Weights of a small GPT-style language model, trained from scratch on English Wikipedia.
Size: 16 layers, width 96, 2 heads of 64, vocabulary 1495.
Architecture: no biases in attention or MLP, untied embeddings.
Each number is 200 + 30 x the weight over its row's rms, rounded and kept within 0 to 999. Layers, rows and columns count from 0. The size before them is the row's rms in percent of the matrix's.

# layer 9 attention query, 128x96, rms 0.0944, rows 72-108, columns 0-95
079,186,196,152,194,187,220,196,207,217,184,183,212,208,230,165,236,206,189,240,217,167,231,285,178,213,255,218,167,249,270,208,202,225,254,210,182,152,184,179,227,199,179,157,197,208,223,258,207,194,199,132,160,190,224,148,169,163,211,204,216,216,187,218,166,211,206,231,196,226,180,197,210,176,228,213,224,219,199,156,199,204,194,259,193,191,188,178,114,203,195,225,250,211,265,175,177
082,210,215,211,255,202,215,217,176,201,234,171,244,203,221,229,202,162,169,267,190,172,201,221,191,203,198,178,228,240,229,225,209,237,249,177,239,190,174,215,243,169,190,216,172,192,187,203,142,231,125,179,201,210,199,228,205,185,191,196,199,206,234,268,246,212,177,195,185,187,205,264,183,203,225,183,200,283,222,248,196,183,199,232,198,243,167,135,152,229,202,194,198,219,261,236,181
080,193,175,205,212,248,259,225,201,210,219,169,180,226,180,169,216,218,213,199,155,200,185,177,213,224,211,245,246,204,222,153,209,179,189,198,228,225,189,199,134,172,206,168,137,165,210,223,170,180,156,228,179,210,232,219,245,244,126,205,232,203,240,209,215,203,222,162,226,176,220,220,119,235,252,241,219,222,198,236,200,187,172,222,218,240,178,174,243,212,218,262,193,177,219,185,165
083,215,211,253,180,120,183,259,159,225,218,266,218,154,256,197,173,197,212,228,186,209,224,204,178,171,207,181,213,190,214,200,222,207,185,211,177,241,219,180,184,222,223,223,174,207,214,162,185,237,166,204,249,192,193,161,238,162,204,191,195,105,169,153,202,176,210,177,202,188,208,207,198,163,193,223,217,242,192,205,152,201,181,125,242,210,218,213,225,209,258,220,193,218,182,210,135
078,235,229,136,186,181,217,168,250,170,170,199,233,168,167,214,233,232,216,208,242,227,196,171,179,221,181,264,221,239,224,193,225,185,179,238,209,228,208,221,205,227,185,191,206,172,264,184,185,195,281,180,237,204,202,198,233,224,209,185,235,207,177,236,143,193,236,243,247,215,186,214,221,202,188,179,250,172,230,197,212,170,170,263,195,180,149,270,187,199,242,193,202,244,179,211,187
081,237,160,206,222,222,212,184,196,231,166,168,198,198,194,195,193,187,163,187,141,153,195,304,175,225,186,162,187,240,217,231,204,226,208,216,190,160,244,210,173,207,179,220,208,226,188,190,223,204,179,197,103,222,238,185,222,157,179,228,152,202,185,165,163,205,212,143,166,177,244,223,226,152,186,194,171,215,175,187,175,160,171,178,197,163,220,147,154,217,181,225,222,200,232,178,192
086,158,207,191,187,222,164,210,175,217,220,166,207,164,233,167,177,227,224,228,245,194,238,124,188,179,198,191,226,188,248,167,242,155,168,195,196,154,200,243,191,186,238,182,201,148,197,173,164,188,233,157,217,161,169,194,155,243,200,163,275,166,232,186,175,215,176,228,204,238,129,275,193,181,232,186,186,206,232,215,228,182,168,185,208,233,185,236,184,186,182,223,232,193,203,187,204
090,254,155,277,230,231,170,198,246,152,257,168,161,238,216,237,178,215,246,206,184,200,205,187,170,173,177,189,185,147,187,190,220,227,177,203,216,217,200,237,204,222,195,204,216,188,184,173,187,137,202,209,188,214,139,159,214,186,207,180,204,215,218,157,178,233,213,247,241,184,172,164,230,209,220,208,175,165,266,208,262,244,169,198,178,190,161,203,186,251,187,191,175,196,256,214,222
087,178,141,187,207,182,216,173,207,239,139,181,249,191,248,155,263,207,194,159,217,187,258,169,209,205,190,227,201,217,188,187,226,226,206,164,175,159,164,215,221,198,185,259,204,177,217,195,219,213,254,203,148,248,239,179,189,215,229,210,176,251,190,202,140,244,145,214,199,175,218,195,228,208,219,219,244,209,242,165,198,166,172,232,170,206,160,207,222,175,259,212,153,183,207,215,218
100,230,178,187,225,207,241,215,230,211,195,204,179,239,229,196,157,236,236,209,192,180,237,222,201,170,195,181,218,192,281,176,207,194,257,127,185,215,155,191,139,211,241,208,219,215,232,211,207,250,220,184,162,176,251,198,208,219,193,213,151,230,195,191,181,206,121,214,176,206,225,245,188,187,187,226,143,213,213,195,196,170,213,248,241,172,141,155,194,232,230,195,204,180,234,248,219
088,204,185,248,208,223,151,265,181,235,304,189,218,185,280,193,173,213,189,227,219,136,195,181,213,169,197,203,208,208,191,233,227,172,226,190,205,156,231,231,200,169,237,173,189,186,185,178,201,194,236,224,181,229,163,203,192,200,210,218,267,167,210,152,212,252,223,215,199,186,181,207,198,180,205,217,224,204,212,178,203,178,192,202,234,242,177,183,191,173,156,225,187,244,265,132,217
109,229,144,237,219,167,204,211,223,186,251,197,219,258,191,221,159,246,193,191,213,214,244,72,195,209,181,219,254,176,206,153,189,214,190,158,175,156,215,195,185,204,210,186,193,195,199,206,156,174,184,196,190,234,181,237,175,173,212,152,225,217,206,197,191,246,199,228,200,165,154,216,218,165,208,165,149,231,279,191,195,212,189,216,199,217,161,190,215,190,217,154,186,184,224,217,224
078,171,133,208,172,187,119,193,203,145,206,158,222,216,192,184,190,188,227,255,232,193,194,182,196,211,223,170,192,195,242,172,181,285,194,208,232,178,220,188,204,212,217,205,208,144,172,235,179,204,168,173,221,196,226,220,170,184,203,156,228,187,217,178,213,228,230,250,236,218,239,267,197,236,234,214,190,184,274,182,228,219,210,168,200,223,177,208,210,192,142,238,203,241,236,212,239
113,190,220,223,203,223,193,221,195,225,151,154,207,176,216,174,211,181,237,198,194,216,181,239,165,222,157,196,173,138,237,205,196,236,182,178,192,230,171,263,193,239,211,217,212,197,186,201,180,204,138,186,212,227,225,209,183,209,172,125,197,186,213,164,217,215,194,205,212,166,134,141,191,257,232,212,206,166,210,212,268,213,131,151,153,171,209,219,211,178,173,220,250,204,141,224,196
090,202,154,159,244,205,219,189,241,135,186,199,200,216,140,167,197,238,217,228,200,183,133,199,219,223,199,249,190,198,210,242,128,204,246,201,247,193,202,202,203,202,202,196,216,151,271,195,150,210,209,185,114,232,178,207,188,195,193,150,245,167,169,215,230,208,193,248,192,155,195,237,227,198,252,193,208,186,178,225,225,191,227,176,217,216,158,214,188,200,199,158,209,230,179,177,213
086,226,156,257,229,225,241,201,187,211,279,182,206,224,201,160,172,257,216,212,177,179,218,229,266,238,171,207,248,218,164,215,186,209,199,199,206,166,213,168,205,218,238,208,151,157,188,214,198,211,191,170,174,183,252,202,209,200,184,207,218,180,217,108,220,223,180,225,166,184,208,160,225,179,181,212,220,166,192,232,207,154,126,240,185,165,165,209,214,227,165,199,218,189,165,185,158
109,166,195,239,187,187,171,135,161,164,125,203,228,198,147,174,165,204,196,216,244,210,249,168,200,210,195,217,235,223,215,172,174,211,238,221,162,228,235,145,178,208,238,207,186,182,205,182,193,236,234,167,189,226,258,166,244,212,248,209,173,184,206,173,210,193,203,175,206,222,226,205,238,200,165,220,234,173,210,204,144,149,183,256,213,140,169,223,204,199,259,233,172,197,175,220,213
090,221,206,175,205,227,232,184,237,209,194,204,214,111,217,203,255,222,127,249,207,160,188,182,209,200,190,227,203,214,216,216,190,173,189,201,217,189,251,213,205,112,162,194,227,188,174,171,192,171,222,188,166,210,182,262,145,207,190,266,195,231,174,191,208,194,226,226,168,236,216,208,171,181,160,189,137,233,237,183,163,163,195,209,234,224,220,182,180,201,150,212,244,228,206,189,240
083,142,176,265,149,240,220,150,185,214,241,196,114,205,181,178,159,167,207,256,193,164,178,258,206,199,203,243,212,249,190,167,223,208,253,215,252,217,152,185,211,180,164,196,194,227,149,190,197,169,163,233,171,229,245,204,237,223,192,221,187,184,201,208,205,200,199,181,160,196,259,173,167,202,177,199,227,181,185,226,187,166,182,176,235,183,182,222,191,215,192,186,251,231,176,219,213
121,229,180,157,174,227,186,213,161,220,189,196,224,200,233,143,181,200,144,200,173,186,204,163,161,169,178,173,227,217,233,203,174,173,173,172,186,156,242,204,164,145,265,154,185,156,184,221,206,173,228,202,135,198,211,216,222,187,192,222,206,201,182,166,167,205,143,170,165,236,208,199,203,203,145,206,203,216,233,160,171,172,214,179,248,258,146,154,243,189,183,220,159,175,220,178,229
105,197,213,235,207,233,139,204,243,164,190,184,196,232,237,174,162,202,179,190,254,156,200,213,134,178,137,207,188,180,245,243,183,218,196,186,196,160,192,166,180,136,268,177,209,189,171,207,204,212,235,204,148,208,180,182,158,221,233,185,257,184,188,169,166,184,191,236,179,207,260,236,190,162,168,175,194,216,219,177,164,217,166,220,157,214,190,182,208,209,149,161,173,224,208,225,238
109,208,177,209,212,167,159,243,205,216,182,214,199,216,205,184,204,254,234,264,218,225,233,150,172,196,199,173,198,199,225,89,221,194,253,175,204,213,196,170,199,257,185,251,207,208,188,192,183,195,147,225,135,225,215,180,193,217,149,191,198,190,193,221,192,203,203,234,155,224,163,208,197,228,232,156,155,208,217,183,224,213,193,194,218,247,139,202,208,204,244,174,151,213,236,252,201
109,182,178,241,175,240,196,222,131,209,208,165,218,197,219,239,217,143,172,186,236,171,180,251,172,153,200,152,220,231,197,214,184,196,154,256,133,174,227,168,185,138,218,179,157,167,114,216,186,192,161,160,157,199,183,198,187,201,221,183,229,167,173,254,176,189,216,163,213,172,196,218,164,201,200,235,190,163,184,216,226,227,185,187,200,206,206,182,201,226,177,175,213,240,232,165,216
100,183,158,250,178,191,180,260,198,165,262,161,186,179,202,203,147,203,215,193,169,220,209,183,190,197,210,178,204,197,186,202,217,218,113,193,211,267,168,152,172,214,152,199,154,195,176,196,183,219,191,228,229,253,211,198,221,231,240,189,205,178,249,184,281,169,214,206,175,196,170,215,235,186,216,191,156,224,235,176,177,206,163,179,256,215,209,182,193,204,249,203,246,234,177,154,224
102,199,236,206,196,198,121,227,183,161,211,175,170,152,212,266,174,230,238,233,176,196,184,206,208,204,197,175,172,195,232,193,240,240,174,198,199,173,252,222,192,244,212,174,223,175,193,216,195,181,219,211,243,219,206,250,206,179,175,173,208,178,215,211,226,222,218,216,242,214,159,186,176,237,226,202,148,221,274,167,229,253,166,222,176,228,276,159,176,223,178,216,146,210,200,246,230
090,193,198,252,176,198,181,199,256,198,180,189,123,169,205,224,237,185,254,220,191,213,227,163,197,148,201,203,200,174,235,174,198,204,210,252,212,222,223,184,229,198,173,222,243,217,166,242,220,180,149,161,223,244,186,172,182,194,223,211,201,239,232,169,199,250,249,201,208,166,125,191,216,175,256,149,135,199,237,216,189,164,232,197,189,163,244,206,178,212,174,206,241,222,218,203,175
101,216,249,190,195,220,179,187,182,220,196,200,186,199,180,239,160,241,142,202,194,184,162,225,211,210,201,171,225,201,178,199,237,223,231,226,178,150,181,203,189,182,180,181,205,187,211,246,203,217,228,211,194,205,226,197,207,187,259,278,122,193,214,226,188,122,190,141,182,264,193,211,186,199,153,192,189,186,215,211,246,211,210,277,248,140,220,186,188,220,199,154,201,172,209,142,216
124,228,210,252,231,234,202,208,183,196,213,205,207,244,162,173,194,210,282,222,203,210,177,202,233,199,213,191,199,159,142,180,165,169,153,274,156,223,196,179,223,223,229,170,212,264,170,198,188,209,233,267,244,191,214,217,199,203,176,144,238,187,199,176,264,210,241,189,206,201,205,219,129,240,224,199,219,169,164,224,219,170,233,205,226,183,246,190,167,173,179,229,194,203,182,198,185
106,154,225,190,195,232,225,192,208,222,172,249,188,184,189,196,196,185,214,158,185,174,177,165,220,156,211,191,168,163,238,280,204,198,253,209,165,170,146,224,269,175,187,255,247,140,216,186,186,182,166,182,153,223,143,168,219,186,259,193,155,210,156,218,226,191,235,173,186,165,175,200,164,215,177,203,195,196,190,209,220,228,236,183,230,187,254,179,196,192,219,230,196,169,220,155,192
114,238,226,141,254,200,220,196,233,202,223,245,197,165,214,175,196,210,262,196,198,229,209,260,229,196,193,231,202,242,250,201,171,197,160,167,165,231,206,235,179,234,185,239,258,217,245,186,176,232,210,241,243,226,210,179,217,194,218,224,150,195,199,198,137,191,208,219,224,178,205,248,175,207,193,202,237,233,158,233,146,204,202,147,177,177,144,200,217,214,267,176,201,181,178,221,193
103,211,186,232,170,265,228,201,225,194,224,201,214,229,217,220,187,197,205,179,200,184,165,242,262,186,174,183,196,174,206,203,198,185,158,202,224,177,168,232,188,190,261,245,212,229,230,193,235,229,238,236,183,212,180,179,193,166,207,204,200,162,166,175,147,177,216,240,264,196,184,259,202,207,180,231,183,192,186,151,122,245,213,189,224,155,238,200,263,228,235,212,141,160,223,183,232
100,224,200,248,220,189,170,256,226,230,176,228,178,197,218,232,186,159,229,203,196,185,234,141,167,164,242,146,226,170,214,216,218,205,169,163,203,192,232,235,221,229,221,217,210,163,222,188,152,164,211,174,175,214,209,227,237,204,153,162,226,209,280,199,186,178,196,145,206,247,157,198,219,154,195,171,135,160,184,193,226,207,172,239,218,207,202,215,200,262,221,215,151,193,202,159,219
114,157,193,183,171,175,197,190,169,213,156,200,187,198,174,214,219,171,172,217,242,210,164,205,225,189,218,227,199,173,208,156,201,222,166,197,186,266,220,188,172,245,189,171,181,196,200,187,260,201,138,214,189,227,191,136,220,182,115,178,245,160,196,188,167,248,228,172,244,213,167,236,192,201,241,237,255,172,165,178,203,219,147,202,184,178,228,228,187,151,216,199,157,207,215,154,242
102,180,211,196,203,188,184,188,184,234,220,178,208,192,227,201,152,194,193,238,176,175,248,145,261,228,181,176,204,197,210,188,268,222,202,210,175,167,172,174,205,172,181,228,256,279,187,178,205,213,223,189,215,204,276,188,160,191,234,144,183,218,193,209,146,184,195,178,211,237,217,202,196,142,196,193,176,195,225,196,206,194,184,182,193,206,177,122,236,175,217,174,163,205,173,107,228
096,231,167,230,214,253,218,227,179,159,170,162,164,197,196,217,176,270,246,154,222,206,245,140,212,170,221,131,247,213,235,193,181,181,188,210,183,174,187,118,168,170,261,170,179,172,203,178,170,164,186,162,224,173,228,182,241,192,160,167,195,216,203,202,194,197,181,196,200,222,168,160,202,179,186,193,139,191,192,201,139,226,216,236,184,195,161,180,205,219,210,158,205,194,197,201,165
100,175,207,178,166,250,215,195,216,209,231,195,207,250,203,204,203,187,185,162,205,177,230,239,163,195,248,216,239,212,156,185,252,213,193,238,217,201,188,201,201,174,188,163,202,233,243,244,232,206,247,162,159,195,221,161,217,201,178,239,205,185,169,196,152,195,169,250,212,244,186,268,231,237,197,249,196,223,186,210,182,182,201,200,248,226,132,154,188,186,199,213,112,195,246,199,244
103,217,222,169,140,184,240,163,235,172,203,260,251,159,194,222,185,197,206,183,189,191,222,230,199,209,243,223,230,309,192,218,217,209,228,181,195,195,247,156,223,160,220,221,208,170,214,227,135,228,206,172,173,209,210,212,206,176,271,220,219,158,179,231,171,183,226,208,209,169,217,195,208,164,163,186,209,206,157,225,148,183,250,143,238,232,176,196,211,186,196,188,182,221,221,218,188
# layer 9 attention key, 128x96, rms 0.0954, rows 72-107, columns 0-95
076,180,177,189,234,209,212,164,195,223,203,252,231,268,243,206,199,241,196,149,155,223,198,226,192,169,131,153,173,179,180,217,220,204,185,188,193,223,158,171,165,240,180,213,189,204,227,205,217,204,185,182,215,209,227,202,204,237,172,210,132,202,268,122,215,182,212,203,181,223,223,207,222,249,183,279,198,219,189,198,227,216,217,209,215,146,193,215,257,168,225,182,161,202,174,250,215
075,226,226,172,232,196,189,204,203,210,162,187,192,290,173,216,214,196,246,188,213,174,226,263,203,187,177,174,187,204,203,172,172,229,196,231,194,225,179,243,227,165,197,228,208,259,176,198,161,211,140,185,137,171,212,169,195,219,228,237,173,276,218,220,183,162,205,230,211,170,197,175,260,164,194,215,206,171,240,211,222,152,217,211,206,183,184,200,181,206,214,153,282,204,179,222,245
077,230,189,192,229,228,184,157,206,199,175,234,231,181,206,220,222,170,196,191,243,199,230,209,189,161,160,172,189,259,254,153,213,195,181,257,233,174,156,216,220,197,187,206,243,164,202,220,205,217,249,205,150,207,265,232,225,219,281,250,217,269,192,202,189,181,159,255,248,208,174,172,191,188,201,172,213,190,207,263,172,209,182,196,192,208,202,214,146,173,238,216,237,199,198,179,215
080,168,179,164,212,187,168,176,214,215,189,211,181,247,285,225,221,265,156,193,174,187,247,187,209,213,177,196,226,203,174,209,215,162,204,306,166,172,242,159,216,210,187,218,157,142,162,176,197,167,180,155,200,180,197,189,206,221,209,177,191,190,227,213,230,195,214,207,198,152,163,200,253,189,194,229,222,241,228,230,202,210,215,237,158,165,207,184,172,242,211,172,238,223,198,157,236
086,187,230,175,189,238,194,202,200,208,155,203,185,182,228,213,140,226,231,181,179,213,183,210,180,212,158,253,233,234,217,231,218,210,201,186,190,186,172,236,163,146,189,183,180,171,197,194,190,194,180,207,214,193,219,274,275,172,161,201,161,189,255,168,220,227,187,185,135,242,223,209,223,260,249,180,170,225,195,216,179,183,213,132,153,164,207,219,242,208,205,236,216,259,182,167,175
096,198,192,178,176,227,183,207,185,185,164,186,190,198,241,199,249,229,225,239,191,191,208,203,189,146,173,217,205,205,238,194,262,227,219,222,239,211,157,247,231,207,180,213,236,242,155,179,184,196,125,229,234,218,205,196,224,196,188,128,168,159,202,195,187,221,206,191,180,172,191,237,131,280,221,252,200,241,168,188,252,238,209,229,208,166,162,176,226,247,212,197,228,203,214,204,165
096,160,240,172,208,175,181,247,213,215,203,165,200,254,184,174,200,158,176,241,235,196,242,210,225,192,172,213,239,190,217,166,227,160,209,242,228,217,229,147,239,189,217,209,177,168,205,204,211,183,166,225,201,248,178,183,251,193,209,226,165,190,159,245,196,152,189,186,241,185,191,182,234,197,168,190,160,165,144,247,133,231,161,204,165,173,211,194,168,238,207,237,225,230,153,180,145
083,274,122,198,190,227,256,172,196,195,216,194,250,200,215,177,212,194,195,179,215,254,220,148,161,225,186,155,235,169,208,225,189,206,214,157,190,202,217,225,255,213,216,251,239,209,194,209,164,212,242,204,225,163,183,245,123,205,246,203,194,215,183,236,208,181,217,225,174,160,264,187,194,223,209,210,227,175,255,186,226,194,195,205,217,207,190,204,143,168,147,177,220,168,204,218,186
100,172,237,167,200,190,183,190,218,237,210,241,194,165,228,214,196,185,227,181,206,157,193,230,189,213,208,204,195,230,203,204,254,176,171,193,235,200,194,236,227,134,194,187,151,186,237,256,206,212,185,188,140,257,221,155,239,177,157,261,176,248,192,178,154,244,200,253,219,212,183,193,201,232,213,239,242,273,170,206,196,195,219,165,195,145,207,203,243,252,175,227,212,228,208,191,165
089,200,143,156,193,243,185,227,210,209,176,226,204,192,220,178,159,216,262,196,221,219,229,198,197,215,188,196,193,252,154,179,225,194,193,248,224,219,165,196,234,221,154,220,178,193,218,185,193,228,207,230,214,211,257,181,196,228,231,184,200,242,211,222,148,192,192,189,177,186,282,232,202,187,179,197,173,194,195,210,214,212,200,180,199,200,100,234,143,179,221,230,254,281,214,240,239
096,179,159,180,223,180,164,215,225,211,234,170,243,225,198,187,228,164,178,209,217,181,240,170,174,230,179,212,231,209,148,171,193,187,143,226,190,219,228,159,270,210,220,167,192,163,171,181,175,126,191,187,169,197,154,150,218,193,212,185,207,175,138,242,203,186,217,189,240,152,128,196,230,176,171,177,165,200,167,211,240,218,166,195,184,192,248,222,168,193,203,234,162,189,163,225,241
088,196,217,204,197,170,193,221,161,156,221,184,235,231,176,238,183,200,185,195,190,237,176,182,179,265,184,222,221,173,225,240,221,219,224,199,171,269,264,263,205,177,240,188,189,216,181,186,245,181,208,178,261,170,191,228,165,187,205,199,220,202,216,192,246,201,268,256,192,211,187,124,210,183,175,170,176,233,183,227,207,182,203,214,182,239,182,247,155,205,208,204,236,202,154,191,132
111,174,194,243,179,182,249,218,141,227,230,114,244,185,235,219,194,223,207,201,214,226,175,193,200,175,231,183,177,220,187,187,165,169,201,210,230,172,166,139,215,226,211,252,173,182,213,182,150,219,202,202,203,249,166,254,179,233,233,175,256,175,217,180,214,189,233,187,202,191,191,208,266,211,286,216,181,198,226,206,190,199,187,187,151,220,187,198,177,233,241,145,247,213,226,206,185
085,211,199,213,180,231,235,173,180,214,182,171,196,154,216,182,185,222,249,198,218,158,167,236,195,177,137,177,212,197,221,212,163,227,248,226,186,213,226,174,212,167,220,205,257,258,212,147,187,238,179,200,240,216,183,264,190,188,172,151,167,137,175,161,189,207,209,180,246,253,233,181,207,188,265,211,221,139,217,185,248,186,207,231,217,199,207,199,223,177,220,189,133,208,194,178,168
101,232,231,171,231,183,218,224,207,185,191,260,155,151,213,238,190,217,230,193,172,202,164,197,228,201,201,159,165,199,256,171,182,214,199,219,246,234,200,234,184,228,191,252,188,203,198,178,144,198,225,188,221,246,170,184,199,210,228,186,204,135,184,238,169,203,252,237,201,199,151,182,223,234,226,172,164,235,258,221,234,248,198,173,186,161,207,241,193,193,267,144,221,252,190,188,190
093,221,221,181,239,138,174,204,169,155,175,181,247,191,240,195,186,138,220,210,164,254,169,178,248,241,212,219,200,153,201,153,208,205,200,234,170,225,205,214,180,256,214,237,204,225,225,180,231,173,184,184,209,235,204,203,223,195,235,179,208,158,181,150,217,194,195,223,238,192,168,177,234,199,221,168,218,253,284,179,220,193,163,165,229,200,225,238,166,218,201,227,208,156,187,146,162
096,279,198,174,143,169,173,215,227,190,181,207,200,184,254,247,198,238,225,230,202,212,173,231,174,174,158,213,155,179,196,176,225,260,151,217,217,239,200,214,217,208,169,202,149,216,216,244,213,198,230,146,204,224,231,209,221,152,158,205,181,192,166,268,178,165,204,200,216,223,187,237,161,222,207,244,253,216,180,177,233,213,213,189,199,183,196,243,255,186,155,188,178,205,234,243,190
104,190,183,248,218,219,203,222,168,198,245,165,129,160,153,221,217,230,224,232,201,278,203,161,185,222,213,199,153,254,197,207,218,210,196,224,189,205,179,169,204,223,254,209,182,178,178,246,201,195,242,234,228,206,130,193,116,220,232,170,216,176,163,276,200,220,206,224,216,187,167,213,224,200,173,145,184,221,252,184,179,223,175,190,212,217,194,185,194,198,149,189,220,195,212,218,188
096,203,163,214,189,111,159,192,231,187,253,183,157,184,248,217,155,192,224,225,220,204,195,210,203,185,208,239,217,216,242,202,230,193,129,170,251,233,225,194,189,128,188,182,213,194,186,204,156,192,184,186,215,241,228,189,248,201,223,232,160,232,183,206,184,230,207,161,219,176,149,163,190,173,176,209,202,192,191,201,232,250,193,174,185,178,255,252,253,247,167,204,187,227,199,237,185
113,215,149,227,215,195,149,213,189,187,230,124,223,213,206,195,184,197,215,223,163,220,201,210,179,240,190,212,179,229,210,191,189,148,178,259,167,201,188,220,195,241,194,197,159,194,193,253,152,184,168,165,212,161,220,222,234,226,195,202,197,131,203,132,226,157,227,241,225,240,175,146,219,217,180,171,199,238,217,225,204,182,200,195,153,188,250,239,164,219,261,168,244,179,169,199,224
108,195,158,173,215,179,190,184,153,177,205,193,198,193,220,164,188,170,242,208,259,209,237,206,206,259,200,197,186,190,246,183,242,231,162,179,221,229,219,153,259,156,248,241,182,172,169,212,206,220,176,201,212,219,228,236,168,240,191,180,222,231,237,162,139,224,206,212,212,170,189,206,196,210,229,244,195,257,210,193,190,179,173,208,180,218,240,240,127,233,221,204,258,257,195,192,251
105,220,241,192,201,254,225,182,183,212,166,180,196,171,206,240,194,272,181,198,183,195,128,211,184,230,206,158,192,229,260,253,192,214,215,211,200,200,196,248,124,220,153,185,190,217,230,208,228,203,199,178,209,159,238,258,205,207,151,194,191,242,210,210,213,150,182,188,156,181,231,200,225,236,173,175,183,203,245,245,176,192,255,239,239,192,172,199,158,154,196,173,209,191,199,254,191
113,238,175,249,221,168,212,198,211,224,222,169,209,223,227,226,239,167,254,218,208,218,235,201,175,199,189,219,202,208,174,137,170,219,190,231,212,217,208,225,218,220,246,174,203,157,180,195,214,157,121,169,201,217,205,180,210,184,228,179,181,124,160,250,245,169,221,222,222,137,142,159,214,162,207,195,198,188,221,181,214,196,175,168,214,226,254,187,203,151,222,217,182,186,122,195,215
105,241,257,214,221,233,181,197,211,234,205,260,161,205,230,263,164,231,202,229,167,163,186,209,204,184,225,255,160,165,175,242,228,186,193,189,234,221,197,127,213,197,198,189,211,218,209,244,175,173,207,246,225,176,177,202,186,182,175,276,197,199,206,190,157,189,181,182,203,203,237,210,209,199,135,172,210,236,197,197,209,189,198,163,230,174,187,184,200,228,151,246,128,171,261,226,211
089,211,175,231,208,226,202,208,190,238,195,201,198,227,206,218,190,194,242,145,231,168,162,202,206,152,147,149,255,228,185,224,222,252,185,182,237,146,220,264,174,181,158,195,198,210,195,191,205,232,269,187,192,227,234,235,210,177,176,245,213,253,234,217,191,193,175,193,219,199,238,216,159,151,232,237,179,211,239,213,184,176,202,231,209,191,226,157,199,194,275,202,197,176,267,217,231
106,192,192,214,201,211,194,187,228,225,144,196,203,194,190,184,248,218,153,180,187,184,172,175,169,240,223,196,178,141,244,231,211,189,165,208,191,165,193,233,224,205,205,207,208,191,185,266,173,149,181,177,194,149,222,168,177,168,174,216,206,288,224,227,158,228,209,227,158,241,190,170,173,188,127,156,228,257,208,202,188,149,235,216,250,211,185,259,212,204,238,203,160,222,215,197,197
120,224,217,250,193,216,263,179,197,202,244,225,231,243,182,194,233,206,214,204,243,222,242,234,234,214,159,209,164,217,127,191,187,248,218,196,183,185,149,240,166,261,220,169,221,168,231,192,213,218,190,204,183,183,159,204,180,169,179,218,210,204,232,219,256,233,193,198,210,165,213,241,216,199,223,183,229,144,171,251,180,210,186,159,187,171,201,119,201,196,169,218,201,130,196,174,184
105,208,217,173,209,165,199,149,197,159,224,219,224,200,244,171,134,181,211,193,250,198,250,136,161,197,227,201,247,168,221,224,192,210,226,205,154,216,160,230,197,232,191,160,172,209,165,234,176,248,214,208,195,187,243,205,211,234,249,129,206,198,149,204,198,182,177,168,182,204,222,194,189,206,162,224,236,212,221,250,217,187,232,215,186,184,154,222,193,179,129,261,177,201,175,243,218
105,213,252,244,207,204,178,149,185,221,166,210,226,203,187,205,238,218,195,131,226,167,199,194,166,235,223,211,214,184,207,223,213,144,230,231,110,207,169,167,215,198,157,219,165,207,240,176,219,228,175,201,146,223,206,161,184,149,203,199,228,188,218,189,169,191,230,253,151,203,160,229,157,193,245,162,199,196,161,180,211,208,222,175,249,201,197,153,199,180,261,214,236,188,195,186,246
106,191,209,174,243,244,191,182,169,186,197,187,182,215,229,173,244,135,185,230,216,242,176,189,227,148,184,199,260,201,210,199,164,207,226,238,195,153,180,179,199,181,200,178,194,160,198,195,205,205,225,214,253,179,174,147,254,187,218,209,266,173,172,232,242,194,252,124,173,192,233,178,184,185,180,178,212,175,164,200,169,228,149,220,156,185,258,245,201,224,199,218,234,199,164,241,207
106,171,196,201,242,204,180,189,224,178,210,203,223,242,202,177,219,176,204,209,178,186,190,216,194,161,232,221,196,247,210,192,212,231,249,251,227,231,230,236,229,210,166,198,157,188,196,197,243,210,193,260,158,210,274,190,214,214,191,174,284,210,179,205,225,162,200,174,235,161,238,217,130,209,245,226,177,264,141,187,208,184,157,235,179,166,233,181,193,172,163,235,170,217,212,240,199
107,247,226,130,194,212,187,199,216,173,144,233,237,216,198,205,252,175,132,181,194,184,232,205,227,208,171,217,212,238,203,250,197,183,237,224,206,190,200,227,252,184,179,177,245,183,233,210,213,199,163,137,190,173,247,203,185,190,178,215,166,249,224,172,209,187,162,185,170,217,225,186,193,228,150,193,227,192,190,216,160,178,256,231,230,178,251,153,182,149,252,194,212,161,207,155,213
106,190,153,185,186,154,224,173,191,193,178,189,176,255,248,222,221,201,211,128,193,215,221,163,155,204,193,160,147,207,141,205,142,222,181,228,156,229,208,227,188,155,172,205,160,189,191,193,197,198,153,126,218,187,224,216,198,216,203,213,183,211,197,184,174,200,209,185,219,156,233,186,191,250,225,210,178,222,221,166,217,247,209,149,146,181,186,252,264,229,211,203,181,211,142,224,176
091,195,210,229,224,121,263,183,193,201,230,218,178,209,203,190,193,183,185,215,201,191,235,169,238,182,199,152,220,246,238,173,182,244,232,170,181,161,204,240,190,142,196,246,213,229,211,188,187,210,239,174,150,212,162,203,142,161,180,201,234,230,202,199,193,215,213,163,206,242,191,145,199,146,139,191,213,202,150,196,232,229,180,204,160,155,150,195,233,229,202,263,184,205,191,169,183
105,177,230,174,233,188,179,204,193,184,182,165,232,234,204,179,163,173,206,210,233,242,226,226,260,171,159,178,216,148,211,189,129,170,172,191,172,207,202,219,212,158,222,213,246,220,196,257,169,186,188,150,187,163,227,180,164,185,195,256,160,224,188,212,218,135,172,236,189,183,165,173,174,174,192,212,236,205,239,228,199,151,202,265,215,217,197,238,161,183,191,244,231,176,155,240,207
100,223,180,201,223,216,216,204,253,175,219,186,214,193,241,245,227,232,226,236,165,207,253,205,243,196,221,206,240,225,163,248,122,246,174,196,177,181,238,220,220,214,142,218,223,184,222,149,194,194,212,201,170,173,173,175,143,199,232,170,227,161,217,241,221,189,194,147,191,182,209,242,220,220,238,210,222,230,228,210,225,221,167,192,216,211,199,160,185,209,122,219,164,221,165,258,182